{"tie_embeddings": true, "lr_mult_down": 2.0, "decay_fraction": 0.636, "batch_tokens": 32768}
Each number is 128 + 32 x the weight over its row's rms, rounded and kept within 0 to 255. Layers, rows and columns count from 0. The size above them is the row's rms in percent of the matrix's.

# layer 2 attention output, 96x96, rms 0.0798, rows 0-71, columns 0-95
size [ 86  91 109 101  91 110 104  96  94 106  97  95  93 102  87  92  87  93  97  99 107 102  97  83 103 103 104 105 102  99  92 109 102 109 109 101 110  91  95  86 107 119  95 105  84 107  96  95  91  90 100 102 125 114 102  90 106 103 105 104 104  99 107  91  94  97 108 105  91  94 107 102]
[[ 66 122 104 130  84 156 145 132 103 145 113 131 139 129  83  90 126  96 146  78 113 198 129 154 158  89 118 145  88  69 103 161 133 109 153 105 146 119 106 113 127  87 170  94 137 164 146  63 132 103 103 103  82 156  62 101 140  60 139  84 179 120 143 111 111 134 122  62 185 110 138  87 112 138 105 125  65 171 131 111 170 150  81 171 107  69 116 158 113 182 122 127 101  99 103 132]
 [162 172 146 112 146  97  74 137 154 115  73 124 139 169 151 102  91  94  63 104 147 172 132  94 136 124 148  82 190 115 153  94  93 200 154 121 172 148 143  83 112 127 128 152  97  77 107 200 147 117 142 119 183 104 161 162 149  89 157 123 155  86 192 187 117 138 118  86 136 111 117 102 152 177 169  97 108 125 177 143 108  91 133 167 113 149 102 127 106 139 129 110  59 123 128 162]
 [151  93 167 214 190 141 133 134 109 145 117 108 128 120 134 143 138 154 121 124 140 113 128 145  64 129 122 103 144  74 173 161 125  83 158 141 111  37 165 131 129 122 138 120  77 151 199 125 106  94  74 119 127 145 127 127  97 172 162 146 106 129 100  98 165 152  96  91  44 145  95  90 166  79 136 110 191 142  90 118 116 168 140 127 130 154 116 112 140 144 104 181 116  80 182 118]
 [116 153 143 127 137 202 160  99 131 144 132 181 168  97  95 139 127 140 123 117 107 150 146 155  87 144 125 113 135 168  96 136 107 156  88 102 128  75  66 142 115 142  88 162  88  82 186  96  89 211 129 133 128  72 123 111 201 121 196 207  59 129 113 177 138 109 127 153  80 155 174 122 106 133 134 125 106 143 108 125 110  87 163 167 121 150 158 154 132  95 136  89 159 111 113 123]
 [164 150  88  61 184 128 128 136 144 113 169 172 176 195 100  75 106 127 142 116  80 119 109 153 161 134 122 100 128 114 140 119  86 131 187 166 105  96 152 115 147 168 142 112 159  96 182 182 188 209 144 160 191 188  66 138 117 135  90  68 132 123 183 122 164 115 112 121 138 103 147  90 135 114  81  79 129 107 106 121 112 123 156 130 138 117 147 119 115 127 161 147 137 158 162 112]
 [146  79 144 163 187 152 170  85 169 106 137 109  94 118 131 121 109 113 148 124 137 144 187 158  89 116 107 118  77  76 145 142 114 119 160 147 105 116 107 198 169 151 188  68 135 179 165 132 105 131 104 103 140  55 129 115 157 132  97 129 155 119  65 119 143 159 130  93 172 123  89  66 138  61  98 143 172 198 133 116 187 140 148 142 116 166 106 145 118 139 139 122  81 117 159 161]
 [145 156 171 121 143 120 111 161 122 142 145 106 196 124  68 126 178 144  62 186 180 163 105 149 143 160 143 106 109 150 109  59 128 177 137 118  78 134 125  95 162  71 123 161 120 119 154  60 136 113 176 140 109  85 174 159  83 145 171 122 172 140 121 169 107 131  69 131 120  98 131 123  91 178 107 136  37 102 120 103 115  79  90  95 100 102 135 118 122 111 105  96 118 120 139 143]
 [ 92 121 140  56 150 173 153 173 134  69 181 144 116 128  75 117 166 113 114 165 147 135 144  76 141 140 168  89 153  79 104  95 158 175  98  92 100  56 109 100 114 168 165 131 125 118 103 177 123 112 159 103  66  77 154 160  83 174  93  54  83 180 155 126 136 119 125 182 163 115 138 120 121 102 121 106 163 131 151 102 126 131 114 173  87 147 168 136 117 116 147 130 133  88 152 140]
 [118 109  57 101  99  97 143 139 168  88 106 175 189  65 170 103 136 145 135 135 101 150 140 101 113 169 143 141 123 164  99 104 139 162 170 137 150 190 167 161  54 157 145 133  78 148 114 136 116 151 115 147  65 115 136 112 146 113 184 180 158 136 191  47 128 133 173 136 111 161 134 111  76 115 137 130 153 111 122 107  97 139 145 108 131 125 144 160 114 132 122  84 133  71 186 183]
 [149 122  94 156  99 135 152  92 136  94  96  57 105 130 139 116 140 146 186  88 118 171 157 124 155 134  78 190 103 116 134 144  82  99 178  98 143 110 120 150 117 157 143 109 128 160  76 151 126 154 115 141 129 194 111 162 151 133  22  63 110 104 141 142  95 187 100 111  87 113  74 112 187 116 129 164 150  93  92 142 123 117  81 135 159  78 108 121 118 123 186 172 141 136 105 128]
 [113 116  52 149  70 122 160 159  43  53 156 140  95  98  92 108  86 113 137  92  98 111 169 141  82 135 121 122  87 162 190  90 184 151 120 158 154 179 133 184 135 217 104  90 177 132  75  90 157 119  97 191 120  80  86 143 122 124 175 142 138 103 129 140 154 121 146  72 129 129 146 106 129 100 134 124 119 120 135 136 142 121 117 123 142 151 132 149 126 127 150 155 104  95 134 145]
 [147 103  97 112 107 159 133 164 171 115 155 119  94 104 126 126 170 163  96 200  94 168 101 111 132 124 104 167  90 139  61 144 108 159 155 139 203  84 123 149  50 123 108 162 117 165  94  18 134 114 198 106 176 122 110 182  80 183 145 150 172 105 118 123 106 163 136 124 164 118 126 112 126 111 109 157 125 149 136 113 126 149 141 127 122  96 177 149 128 115 165  86 124 107 124 158]
 [218 173 136 146 169  95 107 139 120 136 121 138 132 117 107  77 164  81 159 129 176  70  54 111 128 166 133 185  78 101 134 156 106  85 160 149 116 119 149 156 189 119 119 128 149 144 157 166 201  96 108 101  99 185 191 126 125  55 166  76  63 123 120  85  94 159 130 117 100 145 131 106 145 106  90  92 124 138 129 140 118 141 126 136 124 105 122 150  99 135 100 143 136 154 168 137]
 [ 70 143 140 160 134 116  76 115 121 118 144 127 116 182 125 184  72 109 198 146  76 160 133 105 137 102 126  91 187  87 101 123 212  98  69  82 131 178 139 156 117 138 116 123 115  88 115  70 110 141 108 121 156 139 139  59 174  76 124 127 123 139  77 153 115 138 111 168 166 134  97 151  70 133 110 123 119 151 152 120 175 151 136 175 106 105 121 196 123 158 156 168 143 123 154 136]
 [136 138 144  85  93 152 150  82 141  70 125 154 112 121 135  67  49 112 188 119 141 144 124 215 143 155 118 106 135 129 139 116 147 148 131 151 178 181 127  97  92 154 158 166 196  82 150 150 111 188 106 122 111 134 108 146 117 110 138  48 143 168 172 113 148  97 122  61  78 157  73  86 158 166 116 120 121  96  66 133 106 145 114 123  97 122 134 124 150 152 102 167 109 131 112 130]
 [159 176 179 116 116 170 172 167 152 176 165 151 183 119 131 124 121 101  89 173 146 111 157 179 138 142 138 119 157 133  92 163 105 108 126 108 120  69  86 111  88 196 129  67 172 100 182 158 138 122 200 165 104 133 178  77 101  53 150 112  89  79 150  82 165  82 120 129 107 123 114 153 145 108 119 148  64 133 121 172 118 134 108 139 149 109 133 112 130 112 180 113 140 114 137 131]
 [120  82 104 245 172 139  67 118 118  99 114 117 146 168  85 141 216 177 151 101 142  96 143 158 127 113 111 170  80 146 117 150 101  73 131 136 123  68 201 101 128 166 129 114 120 197 132 163 148 100 115 113 129 136  87 128 205 110 120 178 124 114 122 115 172 153 114 144 164 160  85 139 145  83 143 110 165 138 126 125 129 125 125 123 136 116 142  93  98 167 141 151  92 135 121 137]
 [193 118 136 149 116 191  98 165 116 116 123 140 124 190 101  87 138 178 154 129 100 134 136 169 147 150 141 125  59  81 169 119  15  78 165 115 173 142 102 150 127 120 161  87  96  94 120 149 115  99  92 130  89 182 118 106 135 149 137 177 165 130  76 139 130 158 117 154 148 147 130  79 143  95 139 120 138 126  57 152 127 172 101 107 188 107 144  95  88 147 140 125 108 122  97 115]
 [ 95 171 137  91 182 178  78 141 106 156 127 161  76 123  98  88 152  94  88 131 115 113 132 145 201  54  92 102 155 147 116 118 136 106 103 104 126  90 157 108 123  94 127 163 178  82 113 148 150 237 131  98 209  85 120 159 124 158 141 137  91 158  67 174 115 100 131 144 125 167 136 168 109 111 154 138 128 146 135 140  87 123 146 120  64 145 129 109 140 151 121 126 161 108 134  99]
 [169 119 131 150 202 142 141 146 110 130 151  75 140 116 106 117 127  68 135 157 140 136 175 121 113 138 186  66 111 142 131 155 160 164 136 120  94 153 103  68 100 157 135 121 165 148 109 103 116 112  40  21  76 125 119 150 104 163 112 177 118  89 109 167 114 109  91 127  96 165 120 102 169 140 128 160  94 130 136 195 144 133 174 164  96 141  87 122 161 117 116 147  77 136 161 139]
 [158 108 162 106  94 114 110 107 150 164 128 127 158 109  99 165 145 114 102  64 134  90 169  86 111 147 158 164  94 128 144 158  71 231  95 204 150 225 124  95 103 149  62 136 106 130 137 116 161 130  96 128  69 100  96 187 128 137 146  55 126 110 131 149 139 124 156 102 117 112 148 175 125 118 163 117 148 105 144 104  94 133 164 119 201 146 104 121 111 125 140 143 139 123 130 124]
 [ 96 101 168  86 111 146 106 157  86 111  81 120 133 140 130 164  88  97 154 106 150 146  69 134  61 135 213 176 140 102 166 103 133 112  94  91 138 165 114 114 120 159 180  85 130 147 117 101  89 188  83 168 172  89 166 121 105  72  54  86 127 153 154 183 112 163 115  96  98 103 130 140 163 146  83 154 146 142 163 124 153 137 124  97  85 118 112 113 179 162 110 122 100 145 147 106]
 [ 87 108 130 121  74  87  64 135 152 135 180 149 157  91 117 143 185 131 138 110  97 120 176 167 133 155 158 159 154 114 163 167 170 171 185 162 118  95 160  59 117 128  80 192 123 166 185 160 136 137 181 123 221 171 128 131  94 120 157 101 159 131 100  74 125 116  86 164 146 138  97 119 145  89 106 150 124 111 116 113  95 113 113 115 145 136 104  88 157 128 163 153  89 145 123  95]
 [126 191  36 116 132 105 118  91 119 122 115  92  79 131 145 132  69 117 189 138 131 192 168  90 125  97 154 173  98 116 122 112 127 131 137 124 135 153 138  71 144  77 155 147 143  71 175 144  85  96 115 142 147 114 140 185 219 162  49 134 127 179  72 133 143 106 150 131 103  72 120 137 118 168 150 119 160 160 160 122 164 132 125 137 140 125 133 145 155 114 123 118 146  70 137 137]
 [222 144  99 133  84 125 102 144 231 167 101 133  68  63 131 123 121 206 126 144 157 129 117 150 105 127 158 119 143  71 202  79 100 126  99 155 172 112 139 142 159 130 138  69 157 160 159 162  92  82 147 134 125  69 154 104 116 163 106 133 136 118 167 113  99 131 153  94 156  98 125 102 125 120 108 142 163 123  99 150 119 133 172  77 116 130 104 113 152 112 122 102 135 170  95 107]
 [154 127 128 108  90 142 142 117 108 147  84 158 169 180 124 145  92 140  98 105 165 171 156  90 148 139 136  98 135 111 115  81 125 115 134  75 118  97 110  71  92  91  60  93  51  93 125 152 149 163 144 146  70  95  98 191  51  39 106 126 131 107 115  74 108 120 119 123  99 141 114 152 173 163 181 107 105 114 164 102 120 104 105 151 125 111 134 151 126 102 145 184 135 162 124 168]
 [ 77 147 154 173 112 142 153  93 148  51 162 127  71 128 132  84 169 149 165  44 175 128 103 137 130  79  64  79  76  84 156 159 143  83 141 127 158 165 112 166 120 123 144 157  58 156 127 109  83 117 112  83 141 121 132  96 128  97 154  99 150 129  97 146 152 103 154 142 110 129 104 123 113  95  94  72 185 114 118 110 115 162 148 164  93 127 131 164 147 196 140 164 105 110 134 122]
 [172 136 114 106 118  98 139 122 145  80 123  85 141 121 128 151 157 106 149 111 103 121 118  97  91  90 130 132 125 182 128  93  98  45 188 106 137 104 100 228 216 103  77 133 119 156 127 175  86 106 169 131 138 222 114 173 113 120 171 100 126 121 127 215 118 144  77 157 116 146 137 129 108 127 153 136 148 102  97 154 137 177  99  91 129 113 132 139 132 124 140 136 127 127 154  89]
 [ 50 130 124 156 138 144  91  80 159 144 104  67 110 161  97 162 163 110 209  70 104 122 104 111  91 107 127  99  81  64  65 121 140  94 163 102  69 177 157 162 182 100 122 188 166 153 178  90 150 128 126 102 141 103 134  64 153 163 143  90 133 119  98 109 145 115 134 132 130  99 117 118 128 137 136 113 127 122 103 101 174 126 109 142  93 141  96 150 115 145 144 200 119 152 128 162]
 [141 125 147  98 112 102 131 132 141 156 155 149 173 152 178 111 158 197 208 137  94  99 121 122 132 116  43 104 253 111 136 121 137 177 171 166 107  93 105 119 117  97  96 107 169  87  93  91  71 131 123 153 124 147 150  94 134 116 130 167  94 128  91 128 122 120  83 102 122 136 147 182 105  99 128 161 110 133 113 164 127 104  96 115  76 124 104 129 134 148 163  94  97 128 151 189]
 [107 187 154 174 119 103 163 134 123 134 142 102 106 139 188 125 119 124 134 162 194 142 106 118 164 155  93  89 149 131 150 128 163 109 135 133 172 169  65 136 103 154 121 177  84 135 174 200 157 153 185 104 146 138 108 170 109 166 235 136 141 148 157  94 109 136 143 142 107  88 114 143 147 141  79 157 147 140 102  56 143 143 143 143 114 135 155 103 125  99  94 139 108  89 151 205]
 [121  78  95 117 125 160 147  69 105  68 148 124 103 112  97 127 122  95 107 159  94 206  89 146 154  94 161 146 169 205 126 127 104 179 115 138 226 137  93 144 183 153 109 202 185 102 141 106 162 158 104  65 149 104 144 156 170 161 128 103 154 147 137 149 141  79 127 153  85 134 110 104 126 140 112  91 187 145 106 138 100 129  97 107 140 125 154 123 144 131 149 133 154 124  88 112]
 [102 114 167 134 131 167 111 147 186 129 109 127 171 112 143 120 115 107 105 181 175 161 171 172 130 169 115 163 138 118 145 121 149 178  54  99 151 124 187 145  95 135 159  90  81 110  76  57  69 126 175  61 166 129 200 178 131 155 110 141 102 115 105 174 142 128 139 141 155 134 104 100 131 156 123 145  53 173 125 130 190 136  89 134 118 123 149  95 136  96 129 129 119 134  89 147]
 [101 173 145 103 147 101 143 145 134 130 161 115 140 237 123  90 174 151  99 141  93  82 122 167 122 138 175 147 118  70 131  93 132  72  94 125 114 123 143 104 155  81 158 143  78 133  95 170 102 116 106 172 145 148 136 142  65 148  28  83 117 139  76 201 132 137 129 128 142 136 130 100  75 114 127 156 106  94 119 102 129 116 154 183  99 114 141 105 170 157 127 131 120 110 174 153]
 [111 104 123 137 170 135 172  94 165  92 125 166 156 105 162 128 160 166 135  67  86 153  88 173 199 154 178 107 153 140 136 142 140 106 184 121  92 133 132 101 125 135 121 111  79  87 154 158 184  75  57 103 148 148 155 123 129 122 136 111 147  95 116 147 122  70 143 171 124 119 120 120  92  96 194 142 196 109  72 170  74 123 116  85 169  97 121 127 165 158  99 102 100 139 144  90]
 [160 126 159 166 114  53 125 142 109 150 106 158  79 117 165 117 123 128  88 127 107 138 136 129  90 176  92 114 147 149 161 153  99  68  76  56 159 125 154 134 117 156 155  91 179 185 187 105 148 175 157 141 198  87 176 112 135 104 128 138 154  45  75  98  87 123 122  89 137 128 115 109 169 157 101 132 107 109 125 111 170 121 168 175 135 123 102 105 117 155  68 110 153 143 128 117]
 [127 117  79  51 116 112 166 132 144 172 161 134  99 117 186 149 181 134 132 104 178  89 135 110 137 181 163  85 140 103 110  76 154 116 142 160 149 195  90  66 137 133  83 152 116  76 103 202 176  96 142 144  89 120 126 120  98 136 119 192 157 125 179 147 115 112 156 154 148 106 181 132 130 167 124 147 138 138 125 141 117 123 161 140 121 150 165 117 130  93 134  96 144 176  66 190]
 [ 92 171 166 104  80  39 116 125  73 102 120 123 102  87 131  77 181  95 126 124 158 111 171  62 167 104  88 109 123 114  92 113  91 137 109 131 104 101 129 194 132 123  73 154  77  99  98 156 131 136 190 122 164  94 154 163 129 203  98 126 169 138 172 134 158 149 147 179 178 125 156 106 123 158 133 161 142 128 142  91 129 116  82 133 142 129  89 143 104  85  90 147 113 112 153 106]
 [173 125 161 155 115 119 122 115 126 121 106 141 157 109 134  70 137 142 164 179 107 141  99 121 121  68 103  97  80 128 107 133  63  98 141 102  79 146 130  88  91 115  90 142  90 152 150 202 210 136 112  62 180  86  90 158 181  32 137 159 158 150 107 130 106 101 120 160 157 153 112 199  92 100 163 111 122 159 142 149 124 143 134 105 145 126 162 151 119 163 156 142 144 148 129 128]
 [181 181 138 116 161 112  94  76 114 103 150 146 142 154 101 148 156  88 130 147  93 142 144  70 100 117 220 129 116 157 219 159 132 181 132  75 134 143 129 129 114 139  72 111  49 139  76 174 134 152 110  94 145  78 119 138  64 123 148 164 122 150  83 104 123 105  72  83 119 135 166 140 119 162 113  90 161 127 122 110  95 120 136 124 134 134 113 149 165 142 115 101 113 162 158  72]
 [131 171 166 112 130 125 101 130 114 120 122  90 169  69 143 118 146 197 115 189  59 181 133 143  83 129 109 133  43 142 127 113 115 136 220 161 136 155 185 134 104 136  59 103 164 152 136  99 111 133 114  83 153  29  99 117 126 100 149 140 151 117 131 131 135 124 120  84 126 106 128 120  82 111 110 183  93 155 157 116 105 107 116 146 145 148 110 140 103 146 131  77 125 134 175 168]
 [145 154 119  51 120 147 120  93 161 160 130 101 138 144 107 174 116 122 114 163 159 136 101 128 112 179 130 150 138 166  85 106 128 193  74 127 126 170 145 127 152  90 102 163 114 151 130 103 104 120 144 121 161 119 196 225 103 185  65 108 148 175 179  78 122  83 141 107 169 100 161 146 132 116 164 128  90  78 102 106 119 124  85 103  42 129 138 111 159  90 129 147 148 132 136 124]
 [111 106 105 110 164  83  87 146  90  46 141 166 133 105 170 146 139 181 127 134 178 172  93 146 121 101 163 138  92 133 123 123 147 108 128 166 171 101 141 159  92 128  92 109 121 106 107  76 170  60 203 124 120  82 156 169 123  54 119 145 138 182 113  87  92 129 158 160  75 112 113 124 107 106 108  88 103 149 111 124 148  95  86 140 147  82 119 107 164 211 114  98 126 132 126 141]
 [154 108 171 139 127 155 105  43 133 163 133 170 131 117 148 150 143 198 143 131 116 120 161 167 155 120 104 124  78 142 148 144 131 116 149 146  29 154 119 148 113  97 197  96  55 195 114  80 160 118 192  93 142 172  87 103 159 167 162 105 173 181 192 103 118 124 133 146 176 150 109 146  94 107 128 135 171 124 108 120  95 134 131 103 106  81 132 122 117 102 131 150 137 115 118 120]
 [112  34  89 221 127 140 138 127 182 103 128 118 134 126 128  96 164 135 146  96 149 119 118  74  94 187 129  94  74 167  80 151 104 150 158  78 111 143  96 147 142 117 139 126 178 111 140 117 158 138 155 161 130  73 145 174  78  61 164 117 125  88  90 116 140 108 130 105 108 151 168 161 137 148 141 101  79 150 172 165 124 132 113  91 161 103 103 142 167 146  72 132  99 104 173 148]
 [ 63  86 101 164 153 143  75 172 189  99 117 101 166 177  95 114  72  87 185 135 139 103  95 122 118 143 143 113 131 144 158 100 126 134 140  82 151 141 199  90  97 144 106  68 157  61 120 140 185 167  27 140 127 132 173 107 126 110 149 118 100 117 118 150 162 115 128 169 106 115 137 141 111 134 176 165  57 128 187 124 116  91 124  95 141 120 135 123 136 135 138 147 133 100 124 104]
 [ 63 111 113 191 178 114  92 112 120  89 133 150  85 157 146 156  90 141 141 109 144 126  88  99 115 166 160 108  86 190 129 137 136 146 124 164 123 159  62  88 112 169 111 106 206  72 184 100 149 128  47  63  78 154 111 114 126 113  85 113 107 100 129 123  95 101  86  79 137 144 123  85 162 124 154 127 166 173  99 112 125 132 160 146 147 134  86 127 130 134 148 137 125  71 130 157]
 [101 157 116 150 135  97 131 134 165 119 165 169  92 163  86 142 160  95 181 164 139  64 129 151 133 155 145 147 154  91 127 133 132 116 140 136 119 121 126  66 145  71 143  58 110  40  92  92  74 149 101 145 212 107 165 167 203  78 124 100 130 127  95 129 122 146 138 142 116 155 114 123  57 137 109 115 146 111 143 102 182 161 127  75  86 187 124 128  98 114  96 130 114 120 138 133]
 [119 110 177 127 165 123 168 150 160 119 115 130 128 146 115 104  85 140  78  81 173 163 155 119 120 134  94 177 160 142 152 117 153 183  45  85 107  36 152 173 108 128 148 102 149 136 106 111 111 193  87 149 126 100   1 101 131 137 160 118  94  73 193 134 135 155 131 138 132 121 122 114 126 113 129 104 152 133 124 167 152 124  93 111 102 130 132 131 124 138  97 103 141 161  76 128]
 [141 172 137  92 129 105 107 123 151  79 138 160 148  94 181 118 100 126  84 143 131 102 165 117  74 111  99 185 134 128 120  60 121 131 120 108  65 127 132  90 139 207 128  56 132 194   3  74  92 118 113 151 103 139 108 154 123  88  75 121  69 150 147 126 119  95  89 131 118 104 173 112 139 105 144 138 153 101  99 142 133 148 123 130 124 152 135 106 167 141 133  97 153 130 159 114]
 [152 133 161 124 145  89 111 148 163 122 155 112 115 199 130  91  99 164 144  81  75  95 170 118 131  69 159 176 119 128 152 123 143  51  94 135 112  96 168 121 106 144 109 149 133 128  44 174 196 143 121 159 105 117  12 126 179 143  93 138  89 111  96 158  88  92 101 127  82 175 164  98  99 164 123 128 142 113 148 115 122 124 104 116 147 131 131 129 126 162 144 118 112 140 141  85]
 [199 118 130 146 103 126 122 118 107 165 172 136 115 119 145 144 179 174  84  85  78 127 116 138 106 140 168 150 151 123 165 162 145  81 163 119 132 112 138  97 193  34 114 175 162 125 101  34 125  59  73 129 114 141 150 121 111 149 160  59 114 124 130 170  91 138 133 105 119 131 179 142 124 133 156 108 158 125 141 171  84  85 151 145 171 120 123 137 129 127 137 124  88 140 102  68]
 [134 114 157  77 146  92 136  99 135 143 109 188  96 176 119  60  89 175 125 180 122  72 125 135  81 116  77 127 159 190 120  67  96 130 139 117 143 195 104 100 137 153 190 180 127 137 110 119 178 183 120 118 148 178 148  84  79 119 150 132  82 146 186 102 107 146 124 108 123  98 172 144 105 182 127 126 119 152 153 145  75 135 111 174 115 109 104 125 174 118 129  94 107 137 160 156]
 [150 129 236 129 114 166 147  98  97  96 143 126 110 108 101 134 110 103 127 132 151 127 137 130 122 112 156 191  84 138 158 133 117 178 137 138  60  70 109 123  87 183 124 144 126 161  81 133 103 135  87 112 124 116  84  90 130 144 101  86 110  88  63 151 179 117 119  83 201 183 132 160 153 118 102 149 190 127 161 129 152 163  89 156 138 142 125 168 126  89  86  81  89 120 106 145]
 [139 131 166 161 122  82 117 125 147 182 169 182  79 198 151  97 125 141 120 134 164 134 109 128 185 150  81  92 132 158 167 195 167 116 101 138 151 147 129 126 104  97 124 132 173  64 149 181 116 111 172 110  93 152 131 151 116  70 174 125 167 114 113 141 116 126 186 104  92 157  98 128  71 113  50  65 113 126 154 132 131 150 136 148 168 103 159 125 126 183 105 142 136  75 135  91]
 [174 154  93  78 137 151 126 144 112  93 121 119 205 114 114 168 139  73 133 143 144 161 169 214 101 102 163 171 123 119 129 153  46 159  93 138 132 132 118 106 115  98 175  96 145 131 215  85 151 128  92 134  78 126 137  85 133  94 157 165 122  90  79 154 138 161 144 155 111 125 152  85  93 122 147 148  80 170 132 103 144 104 124 149 150 118  90 148 133 162 101 107 135  49 114 144]
 [133  80  97 111 135 148 137 141  75 127  43 173  97 205 122  68 119 100 126 134  82 130 120 164  54  95 118 118 141 139 140 131 136 180 129 209 100 105  87 170 102 105 211 108 169 133 125 119 178 162  96 187  90 138 163  85 135 166 107 131 114 168  88 149 117 114 179 116 141  95 124 109 151 137 112 129 114 122 150  93 143 115 116 158 131 118 135 140 136 106 105 121  79  96 162 174]
 [154  74 197 109 195 146 128 158  76 110 156  97  86  91 102 139 127 103 158 132 183  88 131 145 162 161 148 122 137 117 151 182 141 144 171 172 129 200 145 102 131  88 127 133 177 131 105 137 137 151 147 135 121 105  29  75 137 172 111 113 155 119 143 169 150 181  81 114 120 106 111 138 125 126 106 128 134 134 171 135 143 133 121  88  60 147 161 164 147 123  95  97  72 142 172  83]
 [147 127 122 199 114  74  94 114 157 124  72 162 100 146 113 116 110 107 115 138 177 100 146 137  83 140 125 172 114 148 138 142 111 169 117 135 141 104 194 155 111  49 193 112 140 119  95 185  94 187  68 109 125 107  82 155 107 111  98  99  82 158  95  75  99 150 132  75  71 149 154  72 108 183 129 134 134 184 109  64 156 120 150 128 146 148 133 112 101 114 133 111 107 128 153 129]
 [118  83  89 207 157  99 141 178 158 141 127 107 127 173 151 154 107 157 136  86 118 168 156  90 106 153 165 137  65 108 145 116 147  67 151  59 129 158 105 115  87 118 137 126 147 169 227 137 120 121  46 148 124 111  89  90 119  42 112 200  91 100 149 157 167 146 131 134 127 119 102 141 107 104 120 101 102 128 144 135 135 115 159 164 115 110  97 142 121 141 105  96 128 159 111 111]
 [215 105 195 142 157 134 124 170  64 166 123  76 117 174 102 133 167 122 165 153 194 123 100 154 170 139 157 102  93 156  85 134 142 104 120 144 121 139 116 171  94 107 140 221 156 119 146 180 181  67 134 128 105  99 119 116 126 120  59 125 198 171 113 138 161 140 138 123 152 128 172 140 100 142 104 132 127 130 176 117 130 129 148 131  79 135 142 130 139 130  85 122 104 103 159 175]
 [103 125  58 105 163 146  96  87 144 194 145 128 141 114 162 187  91 129 156 151 129 137  95 159 114 105 161  61 118 103 108 114 108 132 133 100 139 171 153 138 147  56 117  71  89 156 124 132 129  96 126 128 199 162 192  69 119 162 179 116 128 144 149  60 128 135 102 113 122 107  86 131 143 132 125 149 148 115 106  95 134  90 114 134  73  94  89 147 170 140  71 157 204 140 101 124]
 [ 73 132 131 142 180  94  90 134 204 164 101 108 114 125 145 126 137 124 115 171 165 109 101 145 166 128 143 132 200 160 150 127 216 191  89 162  75 114 127  26  81  94 174 110 134  83 128 122 103 154 156 128  93 179 123 101 164  94  99 137  67 122  71 108 128  88 116 146 139 149 120 151 102 176 102 162 120 153 119  88 126 146 126 122 118 131 128 148 114  97 108 125 155 132 119 157]
 [123 159 126  35 107  58 103 132 148  73 122 149 132 122 120 132  79 122 119 143 149 146 158 141 184 124  88  76 139 130 161  72 177  86  77 202 173 109 187 143 173 137 150 140 149 137 147 127 119  89 155 128  91 142 116 139 145 132  80 132 103 126 122 185  62 162 137 176 113 130 129 104 163 190 146 111 109 146  77 159 128 133 144 124  80 106 101  97 109 116 192 157 131 159 128 120]
 [129 101 122 135 152 111 132 105 104 104  96 157 158 151 110 122 144  98 137 121 111 136 121  70  82  63 123 144  81 134  69  83  77 116 140 163 113 134  87  72  74 166 174  29  94 155  93 180 134 122 140  79 109 118 133  95 177 146  60 130 206  63 120 153 133 157 150 155 160 190 101 153 131 131  98 151 137 132 126  86 149 157 143 163 128 118 130 131 156 125 111 131  96 109 142 160]
 [ 66 131 155 112 105 109 101 141  87 215  85 106 144  85 151 157 172 174 134 143 137 146 125 119 129 173 137 157 165  93 174 109 175 114  97  89 105 154 119 128 126 126 143 133 119 114 186 102 110 105 107 115 152 144 144 118  95  85 173  77  54 215  73 149 120  86  99 122 164 119 134 116 147 112 120 150  73  93 152 125  81 110 120 170 112  65 134 135 196 160 143 115 111 126  99 112]
 [186 131  99 139 121  89 139 129 136 140 121 150  32 109  99  80 157 164 166 164 116  98 153 134 176 137 118  88 159 118  79  85  82 163  91 102 135 156 167 115 136 131 164 180 184 140 157 106 115 101 141 109 141 173 144 111  70  80  43 169 130  77  86 114  41 131 133 181  97 130 106 123  99 124 139 125 103 124 104 162 160 149 102 178 137 115 153 128 119 111 133 151 144 123 137  98]
 [153  56 188 122 134 129 152 160  95 135 154  90 153 139 129  70 146 119 121 180 126 156 148 136 189  89 152 121 118 180 130 126  91 119  68 140  72 191 134 159 107  91 147  79 139 123 141 127 150  68 142 164 124  62 112 160  68  84 135 121 183 102 100 165 170 169 125 127 171 146 124 110 108 113  93 149 115 145 122 191 168 158 111  88 154 144 119 109 132 156 131 152  72  87 105 107]
 [107 121 140  73 105 185 143  98  94 122  88 170  97 158 133 138 121 126 104 224 136 150 103 181 163  73  83 105 172 124 122 142 123 114 111 133 119 229 153 122 121  79 123 129 141 122 101 131 139 166 101 157 135  92 123 126 201 103 126 216  81 136  56 126 177 143 102 159 120 100 161 141  96 165 132 116 105 145 149 118 150 130 132 125 116 123 122 135 123 149 134  66 132 113  94  75]
 [149 173 129 133 142 102  96 118 143 173  76 152  63  83 152  73 119  66 107 169 122 133  42 145 121 102 167  94  89  94 117 156  74 126 128  94 177 142 167  91 100 101 210  62 117 186 180 151 157 131 110 129  97 120  95 146 159 107 166 118 167 165 168  67 142 116 133 122 126  97 135 127 114 136 111 149 122 159 119 127 117 113 115 159 140 130 154 126 100 116 109  99  95 134 136 197]
 [134  95 161 108 120 128 100 208 131 142 125 135  86  63 102 135 179 111 110 180  94  85 174 189 144 116 105 123 106 169 152 118 105 120 108 118 122 144 195 135  84 138  50  39 179 147 129 134 154 154 127 130 117 141 110  92 134 171 140 131 127 139 128 179 160 123 155 183 105 149 154 112 140 112 142 152 128 128 144 142 119 106 113 102 193 136 166 127  78 113 165 224 124 100 112 145]
 [116 178 106  63 141 102 140 113  87 158 158 121 131  77 104 132 126 130 167 120 134 173 132 103 151 167  79 194  97 172 144 153 172 167  88 137 167 139 173 165 159 153 143 192 138 143 129 122  90  73 127  86 156 137  93  45 105 105 157 151 167  90 183  99 152 105 163  90 113 128  89 138 135 153 108 111 131 134  96 166 155 128  99 128 111  99 153 164 130 148 160 108 162 144  69  62]]